{"n_head": 4, "rope_fraction": 1.0, "bias": "none", "parallel_block": false, "init_std_up": 0.0311, "init_std_down": 0.0, "grad_clip": 2.0, "decay_shape": "linear"}
Each number is 50 + 15 x the weight over the matrix's rms, rounded and kept within 0 to 99. Layers, rows and columns count from 0.

# layer 6 MLP down, 128x512, rms 0.0386, rows 0-50, columns 448-511
46 76 37 61 67 62 18 48 28 66 41 56 66 38 74 82 53 40 55 31 57 13 45 49 53 36 75 76 48 41 49 33 34 32 59 45 42 56 61 75 54 41 56 41 49 44 52 86 39 51 42 46 36 73 50 65 46 28 87 57 74 54 63 49
38 86 52 52 65 46 52 60 50 68 56 49 30 52 60 61 48 53 20 51 36 18 52 39 65 81 67 71 59 44 62 65 42 72 49 96 56 56 72 48 46 51 47 41 67 72 73 69 58 64 49 63 63 59 59 30 37 42 34 51 53 51 43 42
65 49 32 47 58 66 56 38 59 66 42 49 44 39 22 40 44 46 36 28 43 30 47 48 52 59 50 44 35 30 33 51 50 54 55 53 51 40 41 55 40 38 52 47 32 56 36 35 33 34 48 51 41 52 47 49 33 05 39 37 43 39 40 59
81 61 35 19 49 79 76 27 41 50 64 40 33 43 37 38 29 48 37 39 61 55 20 37 50 69 54 56 44 27 38 65 36 49 42 54 40 34 54 25 44 58 41 50 50 43 39 23 65 42 55 66 46 31 58 47 75 31 10 31 61 47 31 39
67 00 59 41 40 55 59 26 62 64 60 58 49 65 06 40 38 80 32 49 35 48 51 69 85 60 37 56 48 66 38 31 31 37 52 26 58 39 77 36 44 16 51 74 46 61 40 65 46 68 73 57 47 65 48 64 53 77 31 48 45 45 60 64
72 42 63 41 45 60 60 62 64 56 53 34 27 62 23 40 58 61 32 33 63 56 53 57 18 54 29 41 36 57 47 62 36 58 55 58 53 59 18 37 37 71 71 59 75 29 61 76 44 45 61 52 65 45 49 45 00 25 00 38 28 45 39 56
27 52 59 51 50 34 67 68 53 41 33 51 55 54 64 61 37 53 47 41 76 55 66 74 43 33 35 67 55 52 50 35 37 47 53 19 61 68 32 51 20 59 38 39 31 65 63 73 50 58 68 63 54 61 49 50 29 75 33 72 30 54 60 46
55 67 58 54 60 36 35 24 29 37 60 34 22 71 55 29 52 64 74 63 46 86 58 44 49 31 25 55 53 37 37 50 26 72 29 37 64 66 62 45 72 37 61 27 23 51 51 52 78 35 53 14 10 75 48 15 61 39 30 37 74 62 46 39
67 61 52 62 64 51 61 41 49 66 38 33 45 71 41 26 49 32 50 99 55 42 24 35 26 52 72 30 45 37 42 31 00 59 44 84 27 36 54 61 26 57 64 52 71 65 46 53 47 53 34 40 47 43 50 37 51 60 46 75 62 47 39 58
69 50 22 43 62 46 47 54 47 44 26 65 46 39 45 43 74 44 60 48 40 99 35 67 45 70 54 52 62 71 47 24 37 34 54 57 64 60 32 25 37 47 53 51 41 69 45 67 62 41 72 69 30 26 53 40 78 80 19 35 54 60 60 45
28 42 36 77 23 52 47 44 64 43 69 56 27 52 43 51 59 31 46 33 49 65 73 48 09 46 44 53 64 20 23 58 62 47 57 50 71 51 29 54 80 39 75 30 37 37 49 49 61 47 66 55 56 52 48 52 34 56 90 48 46 55 39 64
68 20 77 25 64 86 37 39 27 62 63 47 42 47 26 44 58 42 47 62 75 19 30 43 20 43 60 60 25 72 51 02 07 37 52 64 26 32 43 47 81 21 64 51 36 59 36 43 41 41 45 50 40 26 40 45 40 55 28 34 51 42 61 50
30 90 60 34 72 63 38 58 61 43 21 49 49 47 51 56 26 49 47 39 35 55 56 57 38 36 81 72 57 63 36 35 40 30 59 44 60 75 42 59 17 44 47 62 59 62 63 77 48 28 78 34 18 39 62 45 66 25 76 36 27 57 53 57
54 49 36 46 57 39 37 56 64 36 56 43 52 27 63 34 38 66 71 36 40 37 55 56 62 66 65 39 57 44 57 50 42 50 48 46 37 75 33 64 26 28 40 53 53 76 33 83 47 63 53 35 24 48 48 38 34 16 54 50 61 38 47 53
45 18 52 53 41 65 47 44 48 22 30 42 61 34 38 77 61 42 63 55 49 63 15 50 51 34 23 57 40 60 55 87 73 46 53 42 28 58 53 64 56 56 46 45 50 47 36 67 66 57 40 34 64 51 59 59 51 78 55 46 76 62 50 44
37 06 11 45 39 24 49 43 28 43 48 34 28 81 89 48 49 56 62 43 56 64 59 36 69 45 19 28 51 29 50 73 55 41 53 60 58 65 57 41 38 59 66 41 59 32 71 32 13 41 62 52 12 44 54 15 68 70 52 59 55 48 48 37
68 47 76 50 39 43 23 45 43 48 48 45 60 64 44 58 47 60 90 54 59 22 23 47 65 32 48 81 45 52 57 44 95 66 35 77 49 44 41 51 83 52 61 55 35 55 46 38 52 41 55 74 54 13 43 47 60 65 67 08 64 54 50 61
72 48 46 36 47 52 50 56 38 44 43 72 39 61 55 61 38 65 06 31 39 50 78 57 62 55 17 34 54 38 66 50 58 55 61 55 67 50 68 61 91 33 53 83 65 35 38 15 54 51 44 44 54 66 54 60 33 48 56 47 26 37 49 53
48 55 64 47 38 52 53 52 61 24 47 56 55 43 34 46 06 68 64 27 58 64 48 59 92 45 62 49 42 40 45 60 56 31 47 84 43 60 43 55 35 26 58 50 53 56 75 25 37 41 65 18 48 65 52 61 58 79 52 52 45 35 60 44
31 61 60 56 55 42 34 47 35 34 55 33 42 44 66 44 47 65 51 44 47 45 45 34 99 43 59 44 56 53 37 40 25 40 47 47 42 68 48 44 00 42 31 56 48 58 66 43 41 50 37 69 74 64 55 58 46 62 52 33 18 46 51 52
36 66 46 60 41 42 87 67 64 56 40 60 41 46 38 41 47 46 58 22 63 52 36 58 62 71 22 59 52 33 46 64 32 61 48 37 38 39 25 34 34 73 77 50 58 28 40 55 77 36 42 39 52 46 49 21 15 53 74 46 50 31 34 68
75 16 71 44 49 52 45 35 63 56 51 39 56 59 31 48 64 58 41 76 37 53 70 68 56 44 16 54 58 46 34 67 69 45 53 39 43 39 52 53 87 52 54 54 70 41 44 61 39 64 32 30 32 38 59 69 52 63 59 50 48 44 48 50
51 23 65 32 66 45 60 58 69 43 33 53 60 24 40 67 45 52 68 79 44 78 62 52 39 24 53 74 51 38 42 50 33 72 50 57 22 34 79 50 25 34 27 52 24 30 54 49 45 37 60 48 69 81 53 49 47 35 71 35 67 65 45 61
74 50 56 50 48 55 28 53 25 54 37 47 82 56 49 68 70 62 17 26 54 45 59 71 42 50 39 53 55 61 57 61 58 29 50 35 63 42 65 54 48 43 66 51 45 38 52 80 58 51 58 72 43 49 41 52 31 86 46 46 58 49 41 66
57 66 26 53 63 54 69 31 47 42 39 43 17 20 58 39 69 66 24 29 57 42 61 35 04 40 60 43 51 61 53 55 62 37 48 17 20 50 43 40 80 31 50 47 75 56 27 48 58 49 22 48 26 38 40 63 47 35 82 53 47 42 36 45
50 99 32 47 70 60 76 42 62 50 45 50 63 72 83 39 67 39 67 64 52 38 27 70 34 59 16 62 63 29 53 43 39 33 49 84 51 71 46 58 34 29 45 66 14 52 35 48 63 68 45 39 46 27 50 56 59 65 34 26 37 54 58 44
51 70 64 60 51 57 63 55 52 53 57 79 50 39 44 54 58 35 40 45 49 48 60 56 61 59 55 38 61 52 39 24 31 56 56 63 62 42 58 44 11 52 74 59 40 52 34 53 44 60 44 49 55 35 53 68 34 62 62 53 46 61 47 45
76 37 33 55 42 62 75 46 31 28 53 66 59 48 20 43 38 62 41 51 39 45 45 63 44 42 38 80 51 68 53 52 79 25 48 31 34 51 40 64 80 31 19 75 67 50 73 57 45 49 41 47 44 68 53 74 35 71 68 66 16 60 54 59
63 93 39 57 46 38 55 56 50 23 35 66 54 57 43 52 40 52 43 30 53 80 48 50 52 43 23 51 46 21 60 69 16 22 54 76 53 30 54 45 48 43 42 49 57 49 57 43 22 47 48 31 63 75 47 55 77 61 50 44 33 60 45 46
51 58 30 56 45 49 41 15 37 63 54 39 40 68 22 68 43 43 68 80 49 21 61 62 37 55 55 00 64 71 52 26 60 48 49 36 51 69 57 69 58 39 48 41 56 44 86 46 62 62 75 51 36 37 61 52 67 44 37 43 43 45 49 71
52 58 51 30 71 36 54 39 58 49 59 38 42 44 69 49 33 42 65 47 26 40 65 41 32 48 29 52 49 49 51 21 63 43 52 39 34 66 53 64 62 40 49 60 79 43 48 65 59 41 53 46 36 61 49 69 59 46 65 20 76 48 45 49
65 40 33 09 50 47 36 48 82 48 49 63 36 45 65 29 35 46 37 34 35 61 54 56 62 62 49 43 53 51 51 39 21 33 53 61 61 61 36 59 18 44 51 52 20 51 31 82 48 64 53 36 40 65 47 60 46 30 87 39 52 39 56 56
33 50 51 53 26 56 24 49 40 80 35 63 48 51 28 50 47 41 39 32 67 29 39 71 64 74 59 76 58 69 43 21 37 50 32 53 55 43 46 58 54 50 38 73 51 36 54 48 44 39 38 48 49 59 51 35 43 24 57 32 65 54 51 36
54 18 57 42 30 47 54 53 39 32 45 44 42 67 47 36 68 60 36 21 73 49 44 55 60 52 32 52 61 53 48 29 67 49 53 56 29 29 36 44 29 58 36 47 87 46 53 44 33 54 48 48 59 84 52 42 27 17 51 39 49 43 58 40
42 46 44 56 26 22 52 46 28 62 46 60 42 66 07 65 39 40 58 60 78 37 55 53 77 42 74 52 68 79 73 63 47 43 60 31 45 65 57 48 39 57 51 45 47 70 33 63 71 51 73 69 56 50 58 44 32 58 41 87 41 54 49 53
55 19 53 71 60 47 34 32 52 42 54 65 62 23 02 27 13 51 07 74 63 37 43 59 36 55 68 74 61 45 60 39 36 47 57 20 57 67 48 50 24 64 62 57 37 38 70 58 31 54 64 91 65 44 48 65 18 69 37 32 46 39 68 60
68 67 45 37 44 41 40 68 56 40 42 55 53 41 68 58 49 60 60 38 64 63 48 72 47 64 38 33 57 50 72 48 63 28 51 43 75 42 52 62 10 35 59 59 57 50 61 44 61 27 53 43 51 65 54 62 33 66 57 28 69 59 54 64
30 52 32 54 42 69 31 48 68 62 69 42 52 56 48 59 38 46 63 15 22 48 59 53 69 68 45 12 42 68 71 66 17 50 45 45 54 32 57 62 69 49 39 41 30 52 80 28 33 72 56 70 41 47 41 63 39 46 39 50 38 51 51 41
70 55 49 51 53 43 63 79 72 53 42 56 54 43 39 43 33 43 66 53 59 36 76 48 46 74 78 85 46 36 62 53 10 58 42 42 50 97 76 31 31 77 57 46 60 52 45 74 76 30 45 49 66 59 45 25 48 65 69 30 62 57 62 35
61 68 36 36 51 18 42 59 47 49 57 37 55 42 34 21 50 43 42 71 66 54 56 37 58 62 39 57 49 55 41 26 19 59 48 80 38 46 34 56 44 56 50 46 46 37 50 82 23 37 49 57 36 68 55 26 57 48 13 72 69 62 49 49
74 61 64 39 57 49 57 38 52 66 31 52 62 35 46 42 73 57 52 58 55 67 25 52 45 60 56 49 59 56 48 74 29 50 48 52 54 30 65 53 38 26 70 51 61 79 56 38 27 45 49 45 71 28 47 38 74 56 72 91 61 43 53 64
43 07 72 72 52 31 33 55 68 63 56 17 45 50 31 59 40 59 56 36 57 43 47 53 73 14 61 17 47 72 60 51 83 39 58 46 52 60 53 39 25 94 29 38 38 60 44 30 55 62 42 57 64 60 46 59 58 34 30 67 52 57 37 69
77 87 78 43 45 55 51 52 43 42 55 50 65 56 27 59 63 59 27 34 46 18 65 50 21 36 14 26 56 78 46 45 45 64 54 36 48 55 44 62 39 38 33 57 35 68 52 58 46 50 43 46 65 60 44 37 66 50 33 58 68 42 52 34
58 99 48 50 46 41 55 65 77 32 53 40 22 25 49 49 56 66 70 52 44 37 63 38 40 50 31 36 65 14 47 56 41 48 54 75 45 52 49 40 88 32 74 45 46 61 72 68 35 47 48 38 29 65 54 46 86 43 33 65 49 51 53 79
27 66 48 70 39 65 36 53 56 31 52 56 40 70 83 38 67 48 65 86 31 50 66 31 36 28 39 95 42 50 57 64 43 58 38 56 31 46 38 37 45 66 57 51 73 60 85 44 45 59 44 51 59 86 48 39 32 61 45 41 07 53 41 43
72 37 52 47 68 36 54 56 49 42 65 62 80 60 34 60 46 36 26 58 35 69 57 73 60 36 61 66 53 44 53 70 62 81 51 50 63 47 45 62 42 26 63 58 32 80 38 42 50 52 62 58 53 52 44 44 14 69 54 29 45 36 57 47
28 66 47 39 43 35 51 18 63 49 47 61 58 63 66 51 51 61 86 53 52 37 33 55 43 60 23 65 37 71 54 48 34 57 31 63 38 59 53 48 72 28 32 68 79 32 47 77 58 40 44 65 53 72 61 73 92 44 48 71 21 66 52 44
59 50 70 37 67 42 50 78 56 72 57 62 50 58 25 30 25 60 49 85 49 63 49 52 45 72 48 91 42 63 57 65 40 35 41 32 40 63 27 49 36 24 53 49 49 65 24 39 25 48 32 22 68 50 47 66 62 52 49 47 66 48 60 59
31 34 48 72 45 57 39 52 45 13 44 56 43 42 38 49 30 61 36 40 63 62 62 34 24 45 99 19 62 55 65 64 39 51 55 34 60 63 73 52 11 85 44 35 17 37 68 15 44 40 40 33 43 28 53 56 27 61 52 43 43 38 54 49
47 64 35 54 64 69 41 62 53 75 42 33 52 40 41 52 60 49 53 38 50 48 47 53 30 41 26 73 54 62 65 42 56 30 56 52 56 35 71 36 82 65 56 44 48 40 75 19 34 32 45 49 40 38 48 54 37 52 84 22 50 50 39 51
77 74 48 55 56 70 42 67 56 23 54 58 48 63 73 54 56 37 39 85 44 49 52 63 36 27 64 39 48 68 37 26 46 75 42 23 49 53 48 49 59 55 65 22 29 44 46 48 35 35 68 24 62 48 63 21 60 18 27 20 99 58 51 70